From a checkpoint of a small transformer trained on Wikipedia.
Size: 15 layers, width 384, 4 heads of 128, MLP 1536 tanh GELU.
Architecture: LayerNorm before each block, learned positions, biases, tied embeddings.
Training: 627M tokens, 9562 steps.
Each number is 128 + 32 x the weight over its row's rms, rounded and kept within 0 to 255. Layers, rows and columns count from 0. The size above them is the row's rms in percent of the matrix's.

# layer 9 attention value, 512x384, rms 0.0256, rows 346-381, columns 0-95
size [101 100  96  92  90 106  98  97  98  96  96  96  99  97  96  92 101  97  97  91  98  98  93 100  95  99  98 102  99  95  93  95 100  97 101  99]
[[142 188  95 129 156 147 116 116 127 123  87  94 110 142  71  93 124 176 130 115  74  98 111 197 126  94 126 115 103 171  87 157  90 118 118  88 123 107 119 140 128  68 122  87  99  92 141 135 120 169 145 136 184 139 158 143 112  48 125 111 148 155  73 100 102  96 123 127  85 152 203 114 108 123  88 141 118 101 107 112 157  95 132  99 132 179 165 129 148 144  80 131 150 149 176 120]
 [158 190 123 153 116 175 117 128 142 108 153 160  70 154 102 154 205 182 146 158 182 122 114 158 131 154 122 182 100  73 137 178 118 151 176 149  99  13 139 129 197 155  91 123  87  46 142 165 141 127  87 135 145 150 170  94 118  88 107 147 150 160 140  80  90 137  88 159 130 109 127 125 156 155 141 119 130 160 108 100 103  96 166 161 116 163 172 146  89 111 157 109 121  76 213 127]
 [106  96 134 119 144 143 104 137 187 141 144 115 156 170 148 165  95  87 138 152 149 164 133 126 124 130 184 102 144 172 142 115 119 130 158 120 125  58 102 113 151 156 104 117 167  78 129 137 156 114 104  70  97 142 104 116 145 123 118 115 144 108 164 177 109 154 148 122 103 125 117 170 115 106 108 178  67 140 176 138 109 132 122 208 160 150 183  74 105 134 158 106 146 117 182 158]
 [118 170 145 147 120 108 121 106 101 107 108 153 166 153 127 151 146 119  92 124 114 113  75 177 100  78 127 183 177  99 133 115 140 163 156 151 135 164 150 118  67 151 180 130  73  76  89 115 135 138 191 151 111 148 186 139 110 122 186 151 117 160 126  97  93 126  92 139 117  62 138 133 101  93 109 104 107 112 120 129  99 164 177  30 169 121 139 164 116 110 110 109 126 147 186  99]
 [121 149 141 140 129 110 170  80 128 144 122 104 191  83 162  58 127 191 144 111  63 109 115 112 159 125 125  64 182 146 127 117 179 171  57 123 108 167 143 137  63 117 183 132 199  94 120 117 110  93 154 197 119 121 124 151 138 124  76 141 111 122 137 146 166 173 186  93 136 105 130 170  98 116 149 116 106 107 116 195 197 156 116 139  85 183 166 142 127 160 137 161 165 175 125  83]
 [ 69 145 146  85 211 145 129 154 138 130 112  68 147 134 165 121 170  95 166 171 189 144 111 159 131 106  98  56  94  85 118 141 102 131 109 163 126 191 155  96  65 158 137 122 162 138 102 104 142  96 107 127  92 132 113 136  67 139  97 125 150 123 120 117 109 110 116 152 169 123 150 184 126 105  87 199 127 153 132  81 171 176 108 117 109  99  84  74 158 106 138 111 142 120 116 133]
 [146  68 145  48 145  97 106  74 137 125 183 123  74 167 116 120 199 134 154 144 123 147 166  97 125  75 142 198 177 126 151 148 104 105 148 118 184 116 157 105  68  71  88 150 132 132 117 146 122 171 159 169 138 105 132 134 103 135  73 108 179 131 109 128 149 104 100 167 146 136 223 124 142 142 145 110 150 126 142 113 130 141 159 107 186 113 108 158  71 135 132 100 169 127 104 125]
 [105 150  80 130 108 119 141 149 138 138 143 112 167 182 167 110 139  62 104 109 176 120 192  55 119 114  66  78 149  87 106 109 129  75 136 133 160 114 125 161 166 168 171 133 189 156  54 101 123  91 145  92 140  88 125  94  67 109 140 143 137 138 180 100 137 132 125 168 107 126 131 102 133 126  99 145 143 161 117  61 105 100  80 122 183 119 113  43 145 108 136 133 154 118 118 126]
 [117 117 176  97 123 100 123 141  66 172  89 107 136 144 200 179 102 120 143 109  85 167 122 127 128 133  84 107 116 118 124 170 128 124 159  79 143 110 133 142 152 132 143  94 128 152 108  93 114 109 187 183  92  96  82 114 151 171 174 133 191 112 135 162  99 107  62  95 132 109 119  65 154  92 107 171 152 133 111  37 102 132 170 158 138 143 148  69 138 116 135 107  76 143  84 128]
 [150 178  98  95  88  93 104 109 178 144  52 100 119  89 120 142 192 107  43 133 105 101  95 166 152 103 142 190 143 120 156 128 133 169 109 108 158 145 137  97  29 117 160 114 152 154 131 134 129 178 136 117  87 168 215 128 156 138  86 142 151 179 148 135 122 113 164 130 138 119 195 122  77 139  89 102 157  88 102 143 148 143 159  50 118 103  73 139 123 112 115 136 155 126 148 129]
 [149 137 156 142 143 128 118 112 196  78 166  78 147 133 150 143  89 126  81 119 218 145 151 172 148 213 171 121 111 175 125 112 153 198 146  94 134 121  98 118 162  84 156 100 137 134  73  94 140 143 205 134 161 150  79 125  99  94 153 131 174 174 109 145 158 122  65 119 111 125 102 158 112  87 144 168 121 171 129 124 133 105 110 121 105 153  76 136 115 111 225 113 112 134 116 102]
 [ 68 164  86 166 128 111  96 140 114 101 144 125 125 155 126 126 116 176 164  77 194  83 143 170 128 141 124 132  86 147 144 164 149  81 176 137 127  89 103 101 114 122 184 161 173 142 128 126 120  98 135 159 132 129  46 131 107 155 148 111 181 127  89 135 120 114 132 106 161 142 183 137 137 104 125 120 151 123  76  83 104 143  58 140 153 140  89 104 165 159 147 115 160 163 106 105]
 [121 128 126 154 135 120 119  80 124 140 114  74  75  89 151 137 119 123 135 125  86 186 115 183 128 151  67 138 102 121 129  87 108 105 181 155 110 141 124 132 104 102 103 131 105 117 138 104 126 137 102 152 150  76 101 111 143 165 165 109 114 124 194 168  95 132 121 147 201 129  74 220 120 152  97 107 101  88 140  99 159 202 180 175  80 191  80 151 156 139 173 150 110 156 141 128]
 [148 114 148 178  76 130 107  95 155 207 109  94 153 123 155 149 134 154  76 152 109 135 157 181  97 125 145 146  53  45 114 149  62 122 117  82 145 147 100 158  93 142 153 127 194 154 176 143 130 118 138  87 126 158 157  90  48 109 175  98 175  66 154 142  96  87 155 138  83 119 100  71  90  97 113 154 208  93 116 181 139 128 142 136 183 148 129 133 105 106 165 112 142  89 142 194]
 [181 158 136 187 103 113 161 102 104 148 109 160 118 156 109 131 137 147 188  97 151  80 111 183 100 133 130 201  39  91  78 152 103 142  99 124  85  76 154 179 189  78 143 142 128 118 168 178 119 132 118 124  63 173 129 107 168  94 142 131  70 122  61  79 119 187 138 185 178 100  92 116 123 100 125 127 117 111 147 147 100 142 140 107 145 136 126 114 144  92 138 127 168 132 131 124]
 [182  99 118 119 105 151 129 145 165 143 156 132 116 113 158 167 109 130 173 111 143 177 163 156 113 131 184 224 143 112 157  99  86 110 136 192  82 113 119 105 141 116 135 116  97  86 141 123 143  92  58 134 161 172 171 119 131 137 135 151 104  88 177 120 101 115 138 166 118 103 107 114 160 105 131 133 149 152 153 142  97 139 150 160 149 123 187  97  74 138 145 108 140 132 175 177]
 [159 109 153 118 106 113 145 123  96  90 154 104 147 152 116 143  72  64 176 154 146 103 113 114 126 114 181  65  61  83 112 116 152 144 115 128 170 131 131  91 160 203 143 155 164 163 143 138 130 187 143 121 123 156 118 149  99 174 107 140 115 139 137 147  95 156 128 179 123 117  96  91 160 139 170 170 156 139 119 188 128 128 155 151 135 125 174 146 184 151 169 121 143 144  99 105]
 [166  97 163 163 104 125 102  78 102 111 140 151 125 104 113  96 130 181 140 172 164 160  98  94 105  93 143 139 148 168 102 133 157 121 150  66 136 143 161  69 141 145  99 160 131 128 150 139 133 125 135 102 139 163  92 133  95 146 117 148 100  96 108 146 188 102 151  92 146 111 172 113 175 150 135  97 101  96 180 192 101 147 156 135 181  98 143 123 119 113  64 137 199 170 139 110]
 [166 162  59  48 142 105 132 124 149 109 124 102 155 160 115 148 121 112 129 135 201 160 134  94 143 142 105 112 132 171  99 140 114 157 155  83 107 195 116 162 131  92 154 159 123 163 158 141 128 116 137 161 118  80  91 159  78 178 125 109 101 140  97 108 135 100  72 145 114 111  95 175 132  70  98 131 130 105 187  77 152 141 149 150 140 132  92 131 129 105 135 101 128 156  93  80]
 [142 118 184 128 112 112 103  83  88 113 132 128 149 138 165 142 175 161 167 121 123 135 109 177 130 104  48 119 158  99 158 127 140 138 163  60 117 191 151 120 110  88 123 147 129 149  93 129 102 107 172 232  97 103  84 138 139  76 117 109 132 130  58 101 101 134  67 144  89 153 207 169  72 137 131 162 146 104 199 126 152 123 145 173 105 120 147 138 143 115 143 157  90 168  68 150]
 [114 141 127 151  94 113  99 172 148 146 133 150 106 139 127 161 107 152  94 119 167  91 127  74 133 134  68 126 195  75 142 152 173 152 122 165  57  81 157 109 230 153 117 107 141 111 139 118 146 161 112 107 128 168 148 119 116 152 121 136 148 137 107 133 167 141 117 135 182 124  94 172 158 155 112 131 103 111 107  93 112 141 126 100 141  97 123 122 108  95 119 122 164 154 101 137]
 [141 138  96 147 105  82 112  92 139  95 133  91 108 145 140 168  99 179 130 155 125 155 137  97 103 169 189 150 125 103 115 109 151  82 114 187 140  95 148 110 168 148 131 124 117 119 148 139 137 106 135  72 122 174 155 117 123 116 118 120 105 112 152 164 132  92  82 116 136 107 159 153 123  71 109 155 145 125  97 111 103 139 132 100 179 184 117 255 110 125 172  73 121 134 162 163]
 [ 96 133 107 139 155  91 118 159 168 134  95 105  93 143 156 166 129  92  59  98 176 138  98 147 133 157 128 178 134 111 116 144 148 158 151 157  94  35 166 141 187 191 161 133 142 104 137 121 133 147  81 147 153  98 168 102 146  88 142 192 114 137 123  97 203 143 135 124 128 123 118 184 189  69 117 107 174 156  97  92  81 128 175 140 146 114  86 130 101 154 173 143 113 159 170 171]
 [ 97 136 118 187  97 133  63 130 137 101 133  88 141  98 146 153 142 158 172 108  80 126 131 109 116  77  94 151 128  75 178 126  74 171 177 152 136 160 140 109 189 114 164 141  92 120 127 118 135 106 132 109 117 147 102 113 143 134 190 114 150  89 126  96 170 153 169 126  80  98 111 148  90  78  83 136 119 108 118 151 112 185 138  87 170 149  87 166 121 104 100 174 163 183 118 121]
 [148 112  89 135 151  99 148 106 123 150 107 123 161 196 131 110 154 144 156 133 103 103 156 121 140 151 133  96 126 110  86 140 125  98 142 139 169 110 118 130  94  91 114  84 108 150 111 134 136 118 147 144  72 122 217 147 147 128 183 124 120 155 153 118  97 156  67 128 151 144 116  98 121 204 124 140 168 140 162 109 171 129 125 179 146 125 156  93 172 102  80  94 108  95  95 200]
 [ 73 118  79  80  63 169 153 110  48 100 148 155 113 132 150  96 136 111 152 134 209 128 105 135 130 176 129 196 146 126  73 192  95 130 146 115  57 144 142 154 176 194  81 177  70 158  67 139 129 163 175 113 160 191 120 128  95 152  68 122 113 114  75 114 164  90  83 151 138 119 155 135 153 107 141 133 156 151  92 138 176 154  81 145  15 157 107 169 131 143 157 160 204 130  92 118]
 [171 156 168 134 192 120 152 153  95 145 177 111 111 112 152  73 161 130 135  98  93 102 177 105 158 113 128 145 136  87  99 117 121 109 120 153 171 131 111 140 167 124 160 126  59 183 142 114 135 117 186 164 149  88  76 159 161 139  73 112 137 138 122 141  89 114  95  87 176 140 150 125 180 105 183 126 170  93  32 121  94 116 147  71 149 119 102 153  94 122 100 141 111 160 111 144]
 [159 176  97 112 139 118 172 195 117 114 141 160  91 166 139 167 101 115 145  88 192 104 125  71 141 147  78 157 131  87 118 123 112 160 173 118 133 116 126 180 123  79 119 192 172 126 124 108 127 107 152 130 118 151 131 130 168 107 157 191 111 130 112 136  98 100 126 169 180 148 127  72 157  99  83  83 119 157 189 120 131 135 127 145 135 118 108 136 128 151 144  89 104 117 118 123]
 [104 152 103 110 134  87 169 177 115 166 151  84  95 116 182 211 122  53 136 155 163 170 173  64 130 111 110 147  64  85 100 136  91 145 145 128 136 134 145 157 138 119 124 113 142  68 126  91 138 164 146  91 115 174 106 110  77 157 150 106 159 134 148 150 149 131 209 135 120 123 117 136 118  71 114 126 121 171 164  64 149 137  67 170 121 147  85 171 131 152 133 163  98 114 132  86]
 [ 81 124 185 132 106 165 110 136 121 130  71 132 147 121 143 125 146 189 143  70 103 108 137 176 140 113 140 102 201 130 184 139 107 120 145 146 130 155 107 145 119 183 100 142 113  73 199 121 107 108 118 174  88 120 178 124 151 127 125  99 176  72 119 131  77 118  96 151 115  98 107 150 146 127 138 138 136 137  29 177 137 128 125 150 123 114 104  83 157 146 102 126 100 124 190 168]
 [113 148  58 120 192 154 129  57 162 153 139  82 172 111 130 117 169 125  98  96 116 117 140 165 155 115 138 143 145 108 114  90  95 185 154  29 137 230 150 108  65  49 153  97  87 168 164 130 118 103 160 130 122 108 137 143  80 132 109 132 104 205  89 130 188 144 104 117  99 140 187 134  94 186 156 156 129  99 194 150 166 120 150 116 104  95 132 123 142 148  56 159 119 175 115 112]
 [134 130 140 153 123  46 136 149 130 137 154 156 130 162 141 195  67  81 180 144 127 200 138  71 119 114 149  97 107 150 179  91 143  69 142 102 147 159 117 134  50 120 131 151 166 103 120  80 118  58 160 157 101 104  47 147 101 132 135 100 145 100 182 195 152 108 138  75 147 138 139  62 151 165 103 130  99 109 167 105 214 119 126 163 128  99 141 106 108 113 175 109  55 128  99 116]
 [133 150 101 100 113 121 122  64 153 119 156  77 133  99 116 135 107 114  75 135 106 183 141 111 138  68 145 195  90 134  91 170 146 130 153 129 118 126 152 102 164 126  94 118 157 160 135 102 128 140 167  92 167 165 207 157  55 131 136 133 155 112 178 142 101 108 150 153  75 137 128 119  94  95 115 135 134 120 131 134 114 153 146  66 112 107 183 175 164 134 150  99 127 122 136 110]
 [ 90 130  91 116 168 117 126 136 127 163 119 121 130 174 122 189 163 139  97 106 139 121  83 127 107 146 102 137 163 134 183 125 146 125 147  88 110 139 141  82 113  92 120 140 125 104 111 167 120 121 102 195 116 154  90 119  76 117 106 160  78  64 134 110 143 129 181  83 130 110 166  73 142  36  99  92  90 141 137 109 187 103 177 157  96 109 101 151  86 120 136 139 129 126 106 101]
 [ 57 139 126 131 121 100  98 133 134 111 111 108  44 144 138 150 113 141 135  75 121 130 107 103  93  54 130 110 149 146 215 121 144  84 144 198 136 135 127 122  88 164 158 141  83 148 116 102 133  88  78  96  63 117 150 154 132 161 186 120 109  85 128 166 164  90 121 134 150 156 104 142 101 109  59 110  90  76 135 124 138 120 156 196 150 102 111 127 122 137  81 123 108 115  72 124]
 [ 77 128 131  75  88 120 104 144 106 122 159 136 156 150 170 138  72  90 118 175 122 176 120  97 132 130  71 130 184  94 168 129 163 136 129 134 136 145 142 126 133 183 104 156 118 123 103  98 156 196 131 118 146 103 119 126 150 173 149 119 160  99 119  92 133 133 133 183 129 108  87 154 174  91  75 169 127 196 182 121 138 184 117 158 139 127  73 152 160  88 228 133 137 118  96 125]]
# layer 9 attention output (transposed), 512x384, rms 0.0256, rows 346-381, columns 0-95
size [101  96  94  90  85 100  96  93  95  93  91  90  95  92  90  92  94  93  94  89  93  94  88  96  92  95  91  98  92  90  91  93  93  93 100  98]
[[100 106 157 126 107 128 152 126 132 144 162 153 147  98 202 130 123  72  92 128 205 142 131  84 117  93 144 125 142  75 150 121 174 141 136 198 151 120 152 144  74 169 107 144 161 148 129 147 145  97 101 159  74  88 103 125 103 216 145 127  78 106 170 143 190 162 154  91 166 113  54 161 138 146 176 125 115 163 106 161  92 153 107 149  94 102 129 117  57 159 155 148 113 113 119  99]
 [ 89 101 119 167 111 129 131 124 109 108 123 121 181  76 142 107  32  95 135 128  87 110 130 111 168 142 105 112 165 145 118  80 137 128  62 107 176 164 112 178  82 137 148 136 149 200  83 161 141  75 126  92  82 121 119 217 130 170 122 120  96 128 145 174 135  99 132 119  79 134 121 183  63 115 117  98 121 139 137 176 121 130  69  84 137 105  38 140 105 146  82 133 116 163  64 107]
 [120  93 127 146  33 122 152 113 101 128 123 121 139  68 139 154 154 136 142 146 111 120 116 139 146 118  81 145 142 107  87 141 168 129  99 131 113 140 151 120 135 151 136 127 132 186  72 144  90 150 143 182 139 102 135 138 103 141 110 147 144 169  93  79 111  66 120 123 149 104 151  98 110  97 136  52 192 137  75 153 132 168 170  70 120 101  95 172 161 152 101 136 105 109 132 103]
 [151 152  95 138 129 126 132 147 157 143 111 107  73  66 138 106  50 148 125 149 115  95 230 118 169 184 120  96  73 117  83 136 107 100 116 135 188  92  82 161 174  97 113 157 168 159 171 152  72 124  98  69 137 114 106 134 148 129 101 100 132 108 153 150 114 131 151  93 111 158 130 126 142 179 130 143 182 153 201 109 136  91  76 190  90 104 152 150  88 120 162 125 139  98  87 158]
 [102 111 123  93 155 155 114 173 122  90 153 122  99 166  83 187 135 100 107 133 168 177 138 156  78 115 115 134  86 115  92  99 107  83 170 116 137 120 153 106 181 161  99 117  98 168 166 117 150 156 112 160 116 126 154  90 145 114 166  86 110 137 124 161 164 102 125 141 111 177 144  74 196 149 130 180 137 163 124 128 113 110 144 117 150  94 124 102 188  85 120 116 111  92 125 148]
 [179 117  71 101  59 103 150 118 113 138 143 189  87 142  60 186 106 135  54  95  90 136 144  88 114 103 159 152 122 133 132 118 188  97 124  85 108  67 115 146 173  85 134 126 120 146 130 146 113 150 115 142 167  92 136 102 150 130 168 166 126 149 125 101 143 134 170 108 125 131 162 118 178 157 137  71 137  95  76 159  82 117 131 135 110 157 183 103 116 122 126 126 122 124 120  83]
 [117 189 132 199  75 140 155 154 134  89  82 139 123 118  98 126  82 102  80 102 157 100  69 180 161 165 112  81 108  93 151 136 114 136 121 123 129 158  53 169 174 156 136 113 107 101 175 104 105  61 121 109 112 125  90 138 140 147 187 144  92  77 123 137 146 146 137 117 111 112  57 147  72 164 126 121 124 138 143 125 153 139  98 152  88 155 146 134 162 133 105 172  98 114 143 148]
 [178 100 153 128 198 119 120 102 141 144 111 132  87  89  87 107 141 171 160 168  78 150  96 188 121 131 181 145  89 178 133 159 108 121 105 111  70 133  94 119  98 118 112 126  82 112 156 164 170 172 113 120 107 174 121 140 146 138 123 132 137 150 105 126 124 126 142 103 126 133 133 116 162  72 135 121 124  85 134 171 147 133 172 149 111 155 136 150 120 103 116 127 110 160 123 134]
 [146 112  86 140 111 142 137 102 152 100 148 137 138 143  78 138 151 117 124 161 142 107 165 119 141 150 160 144 125 100 142 139 182  92  96 142  48 114  99  88 146 143 158 136 108  65 101 131 190 167  52  73 139 162 129  90 131  63  86 164 123 173 135 132 137  97 209 173 126 155 144 202  98 102 135 106  87 143  99 172 166 144  78 125 143  85  76 145 131 143  48 117 135  92 122 132]
 [107 122 166 148 187 134 114 145  96  94 167 169 129 159 111 149  88 132 189 137 145 123 151 153  95 111 156  99  79 139 106 116 119  75 112 166  92 161  78 132 165 113 125 134 174  99 111 131  21  89 131 123 159  68 103 131 156 122 167 136  65  84 118 155 110 126  83 123  97 119  68 118 187 135 182 156 125 138 151 120 110 158  59 213 119 134 237 120 127 126 153 142  92 144 124 146]
 [119 139 127 107 112 135 128 162  63 150 152 163 158 112  99 124 157  88 175 192  35 143 100 146  84  88 137 134 127  71 106 126 123  93 116 155 105  80 127 152 100 147 126 125 150 119 129 158  72 128 122 128  94 129 167 127 148 133 141 129  77 107 129 154 130 105 184 165 140 138 163 149 134 157  88 110 134  87 112 161 102 153 104 165 116 132 119 146 114 127  71 126 123 132 124 126]
 [196  95 179  82 167 109 157 103 124 134 131 130 164  87 108 154 161 113 155 171  65 193 149  80 113 131  99 138 145 135 127 133  83 154 132 102 131 147 147 136  90  98  80  70  96 102 147 132 105 145 167 108 147 113 139 108 116  75 116 121  92 116 145  95 111 152 150 158 119 140  79 122 124 164 160 140 120 137 117 180 123 145 202 159 125 120 182 104 103 145  81 201  97 119 108 200]
 [118 142 122 100 115 152 140 182 117 112 150 138 189 149 107 129 116 166 101 155 128 121 101 124 107 121 132 106 152 108 186 117 149 121 105 137 164 122 142  99 150 155 135 108 164 137  96 157 152 113  88  97 132 139 209 105 106 134 124 146 135 128 106 120 140 116 114 130  73 116 176  88 222 123 168 153 158 174 131 147  85  83  96  81 142  71 157  34  77 130  85 103 154  99 122 125]
 [171 164 104 115 152 142 145 140 116  64 109 137  97 126  91  99 138 169 172  82 141  71 144  73 220 147  92 129 156 197 146 107 192 182 102 161 118 111 146 106 140 136  75 139  74  99 107 130 221  92 125 134  93 107  97 220 161 129 104 134 102 154 138 109 172 154 102 152 133 142 124 162 221 126 129 120  72 120 127  61 121 141 117 119  91 141 132 148 139 106 108 136 100 158 140  74]
 [ 95  94 137  90 142 191  88 128 138 141 112 111 115 118 161 156  76 135  90 131 143 199 205  81 199 104 140  64 165 150 142 106 171 114 113 118 169 158  94  88 119 170 138 132 128 158  82 109 209 111  95  93 124 119 120 176 121 149 102 153 165 141 232 190 103 109 134  60 100 183 125 136 117 125 136 117 130 107 103 148 117  97  92 151 138 140 100 127 104 152  99 107  86 127 104 105]
 [ 50 179 110 158  93 105 107  77  92 147  79 108  86 148 128 101 123 119  99 148 155  69 112  99 161 142  93  14 124 123 138 170 187 145 148  80 195 126 131 175 179 115 129 170 127 192 128 178 115 153 124  92 106 116 110 166 106 118 104 111 160 166 100 119 116 115 107 107 130 131 168 180  87 162 101  97  99 123 159 113 152 162  66  79 121 117  80 173 150 121 132 140  98 125 123  41]
 [102 143 115  79 139 119 123 119 146 106  89 163 123 131 161 132 189 168 103 116  95 168 123 167 113 152 116 174 178 164 104 128 115 110 129 100 107 139 123 122 128  82 141 103  89 106  91  91  89  91 143 123 148 100 133  84 138  80 147 162 140 131 124 139 168 105 113  70 116 174 114 154 140 122  86  76 102  99  85 122 151 129 100 112 114 130  75  66 139 118  80 161 132 150 119 156]
 [ 95 151 111 107 107 121  95 210 156 151 108  80  91 153 150 118  97  98 148 101 117 130 123 149 213 149  92 170 117  81 155 162 104 139 118 204 134 110 121 149 135  99 141  73 133 148 121 104 160 125 138 154 101 121 169 142 155 106 119 112 189 130 140 114  63 103 119 148 107 108  80 134  15  92 114 118 152 165 139  98 160 113 104 115  92 118 130 173 141 150 174 126  78  65 150 121]
 [ 99  99 162 153 103 117 124 168 113 127 128 143 150  87 152 144 128 137 133 144  83  96 130 170  89 135 187 112 121 107 151 132 109 107 113 158 147  82 172  76 116 123 108 164 100 107 101  86  44 152 115 101 163 158 172  26 193  81 150 206 143 136 163 162 110 170 159 102 143 150 137 102 159 175 162 108 127 160  76 181 102 140  87  92 150 126 119  85 155 172 125 140 155  95 112 131]
 [102 145  85 116 165 105 186 185 166  73 129 177 137 111  88 108 106 124  65 112 125 102 107  94 110 164 207 136 126 143 141  96 129 154 106 149 123 117 128 145 135 140 109 149 135 104 161 102 171 158 117  52 139 142 173 111 130 141 172 167 132 107 196 170 195 147 146 114 155 123  62  79 159 108 137 144 142 123  92 101 147 156 114 101 167 120 123 149 119 127 137 141 132 107 166 129]
 [131 117 123 109 137 145 182 143  92 121 153  86 163 117 116  95 141 110 151 160  79 137 113 113 146  82 196 198  43 202 119 116  79 115 133 124 180 137 112 159  27 140 146 150 136 162 102 147 121  96 125 103 133 111 119 130 163  99 129 142 116 145 145 122  38 123 115 151  90 122 111  99  79 110 147 108 144 161 150 110 144  90  92 166 110 153 125 139 149 139 157 127  77  54 143 148]
 [151  96 162 146 143 209 112 154 106 135 114 144 135  90 125 125 139  73 118 114 156 101 144 160 209 125 100 143  85 141 132 171 117 153 147  75 139 162  75 156 102 114 116 144 121 107 108 111 178  91  86 133 113 145  76 130 137 141 132 182 177 131 131 129 108 138 154 146 117 192  79  85 145 164 151  79 121 134 163 111 132 107 102 120 110 115  87  34 162 137 100 138 127  62 113 117]
 [120  85 147 151  95 187 110  80  91 135 158 137 135  77 113 116 133 130 146 142 126  65 195 137  71 117 119  86 127 161 133 149 143 127 139 115 170 167  72 134 101 100 130 118 114 135 114 134  57 114 182 123 119 163 107 134 111 183 138 113 142 106 157 197  74 109 133 138 159 159 155 147   0 163 133 125  54 139 113 159 167 143 113 150 143 126 197 167 180 128 116  77 145  83  99  88]
 [186 107 116  92 147 116 156 180 109 152 103 142 109 130  82  98 109 151  77 138 161 153 143  91 129 154  83  91 118 192 106 134 194  79 137 171 125 110 150 135 121 137 106 136 184 173 133 168 128 112 118 138 119 112 147 132 127  74  50 157 137 152 154 160  56 118 106 144 186 162 149 130 188 130 181 135 139 120 165 116 124 106 111 146  83  84 172  85 162 142 126 104 108 100 104 158]
 [156 139 179 142 108 148 131 112 146 128 142 126  79  63 179 155  92  83  95 102 177 146 119 150 125 125 129 182 153 143 131 143 136 112  76  54  71 149 116 111 167 186 110 206 105  79 115 100 132 101 103 167 165 107  64 114  90 149  86 123 130 129  93 129 139  87 195 136 113 118  90 156 122  86 158 167  95 130 105 128  84 115 183  93 107 135  67 147 124 153 136 111 133 111 135  74]
 [147 176 140 156 180 101  55 134 182 143 108 119 153 124  61 128 121 163 112 151 100 113 172 123 128 110 116  91 105 103 182  92 144 134  94 157 183 103 121 145  93  49 169  48 192 121 164 143 168 106  98 143 104  98 121 135 169 115 194 187 117 121 166 117 103 152 148  91 142 138 141 147  58 119  84  98  91 107 127 118 124 135 125 142 200  98 172 145  96  94 114 103  57 129 141  96]
 [139  89 115 160  78 163 125  90 119 107  90 166 126 123  83 206 113 145 108 194 171 127 130 130  91 152 127 136 108 158 162 147  93 141 128  97 129 127 118 128 106 120  83 142 135  91 105 143   3 112  42  85 106 193  97  74  87 134 204 145  90  90 123 103 147 122 149 174 111 120 107 111  33 153  76 118  82 168 167 119 113 119 126 157 136 155 125 117 171 142 150 104 138 118 130  98]
 [ 71  92 150 151 122 141  93  64 139 146 167 106 146 112 116 128 113  64  98 171  99 120 149 188 122 126 167 102 131 166 154 161 133  91 150 110 118 113 103  92 166 156 145  44  63 121 111 147 152 157  77 101 158 106 160  98 148 185 108 102 129 140 145 155 164 156 121 111  77 107 132 187  85 145 187 122 107 148  93 144 146 116  93 107 145 141 104 122 114  91  95 150 136 162 130 103]
 [114  84  96 133  87 169  83  63 126 135 118 146 139 120  67 108 114 130 104 132 112  91 114 161 133 130 147 114 170 154 135 139 189  61 126 154 114  62  71 138 138 139 175 111 122 157  77 187 206 106  94 127  99 106 180 121 148 109  88 155 135 123 122 102  95  80  80  90 138 107 136 162 139 153 130 103 105 143 116 152 105 186 160  98  92  71 167  63 132 116 107  68 155 108 148 133]
 [142 113  87 123 153 101 170  94 170 170 159 110 115 101 100 129 114 130 160 153 117 114 145 108  98 125  80 158 126 147  76  57 167 130  89  91 116  94 207 124 177  87 158 160 207 184 104 171 132 160 106  93 158 131  93 152  99 110 127 146  69 176 127 126 145 168 163 114 125 134 119  80  55 134 123 149 150 113 153 119 163 198 156 111 129 120 169 165  91  97 147 115 155 131  99  96]
 [133 123 173 141  97  72 123 187 104  94  98 206  85 147 141  70  83 123 127 114 146 129  91 113 105 138 161 121 145 187 135 171 171 103 100 199 108  77 115 114 148 165  95 169 163 116  93  99 149 162 125 157 130 137 155 126 172 138 155  63 134  57 128 138 100 116 149 148 160 109  60 122 147 136 137 154 126 144 147  92 113 150  98 171 167 154 148 146  98  93 201 111 135  88 168 157]
 [153 112 120 102 148 136 173 103 128 168 105  96 134 119 114 102 184 172  68  88 100  53 128 173 116 107 153 142 168 150 137 157 128 170 149 128  91  92 128  90 181  93 135 117 116 125 127 166 168 220 105  76 172 116 182  79 166 119 143 111 144 141  85  59 124 101 120 184 106  99 130 192 193  91 168 152 185 143 129  81  83 155 153 128 140 132 116  85 162 107 117 157 189 114 157 172]
 [189 128 165 162 123 140 152 167 112 109  84 140 114 128 112 113 132 148 172 133 149  69 104 137 118 169 139  95 175  96 104 107 107  97 121 146 149 123  78 127 105 144 151 110 113  50  89 151  63  89  65 133 102  96  57  79 190 170 150 146 145 160 126 123 127 128  94  88 153 136  97 138 147 144 142 104  92 176 152 138 136 122 143 152 130 137 114  90  80 146 135 135 165 116 102 145]
 [145 119 165 135  68 100 114 150 106  96 129 136 126  80  87  85  86 141 138 104  94 103 166 130 199 125 177 128 126  78 115 124 127 174  92 164 109 128 141 191 125 124 117 144 135 148 169  81 150 110 175  62 147 105 175 151 177 163 121 102 160 130 172 168 175 132  78 165  97 166 126 179 112 225 125 128 162 144 166 176 104 123  90 125 160 160 164 167 139 115 111 138 124 102 173 153]
 [173 114 127 118 155 106 158 154  97 166 168 143 194 162 130 134 146 119 135 163  97 154 129 141 212 176 125 116 126  87 117 171 144 159 166 102 119 111 139 106 190 106  95 114 175 133 142 184 159 158 153 143 182 122  87  72  95  62  90 129 109 168 123  82  87 155 132 113 131  90 141 106 209 141 175 174 194 148 150  84 114 107 115  78 139 118 136 129 127 120 164 141 141 109 163 127]
 [151 121 103 154 130 129 130 149 173 138  97  89  95 105 103 110 151 145  70  98 122  76 110 167  40 129 149 124  98 144 110 120  85 113 127 159  91 120 133 147 135 111 126 104 156 149 152 165  29 107 121  92 180 142 164  74 139  87 160 178 161 161 155 131 130 134  92  72 143  88 180 113  83 105 176  98 170  83  79 127  97 110 119  84 115 105 162  65 113 166  97 109 131 103 129 103]]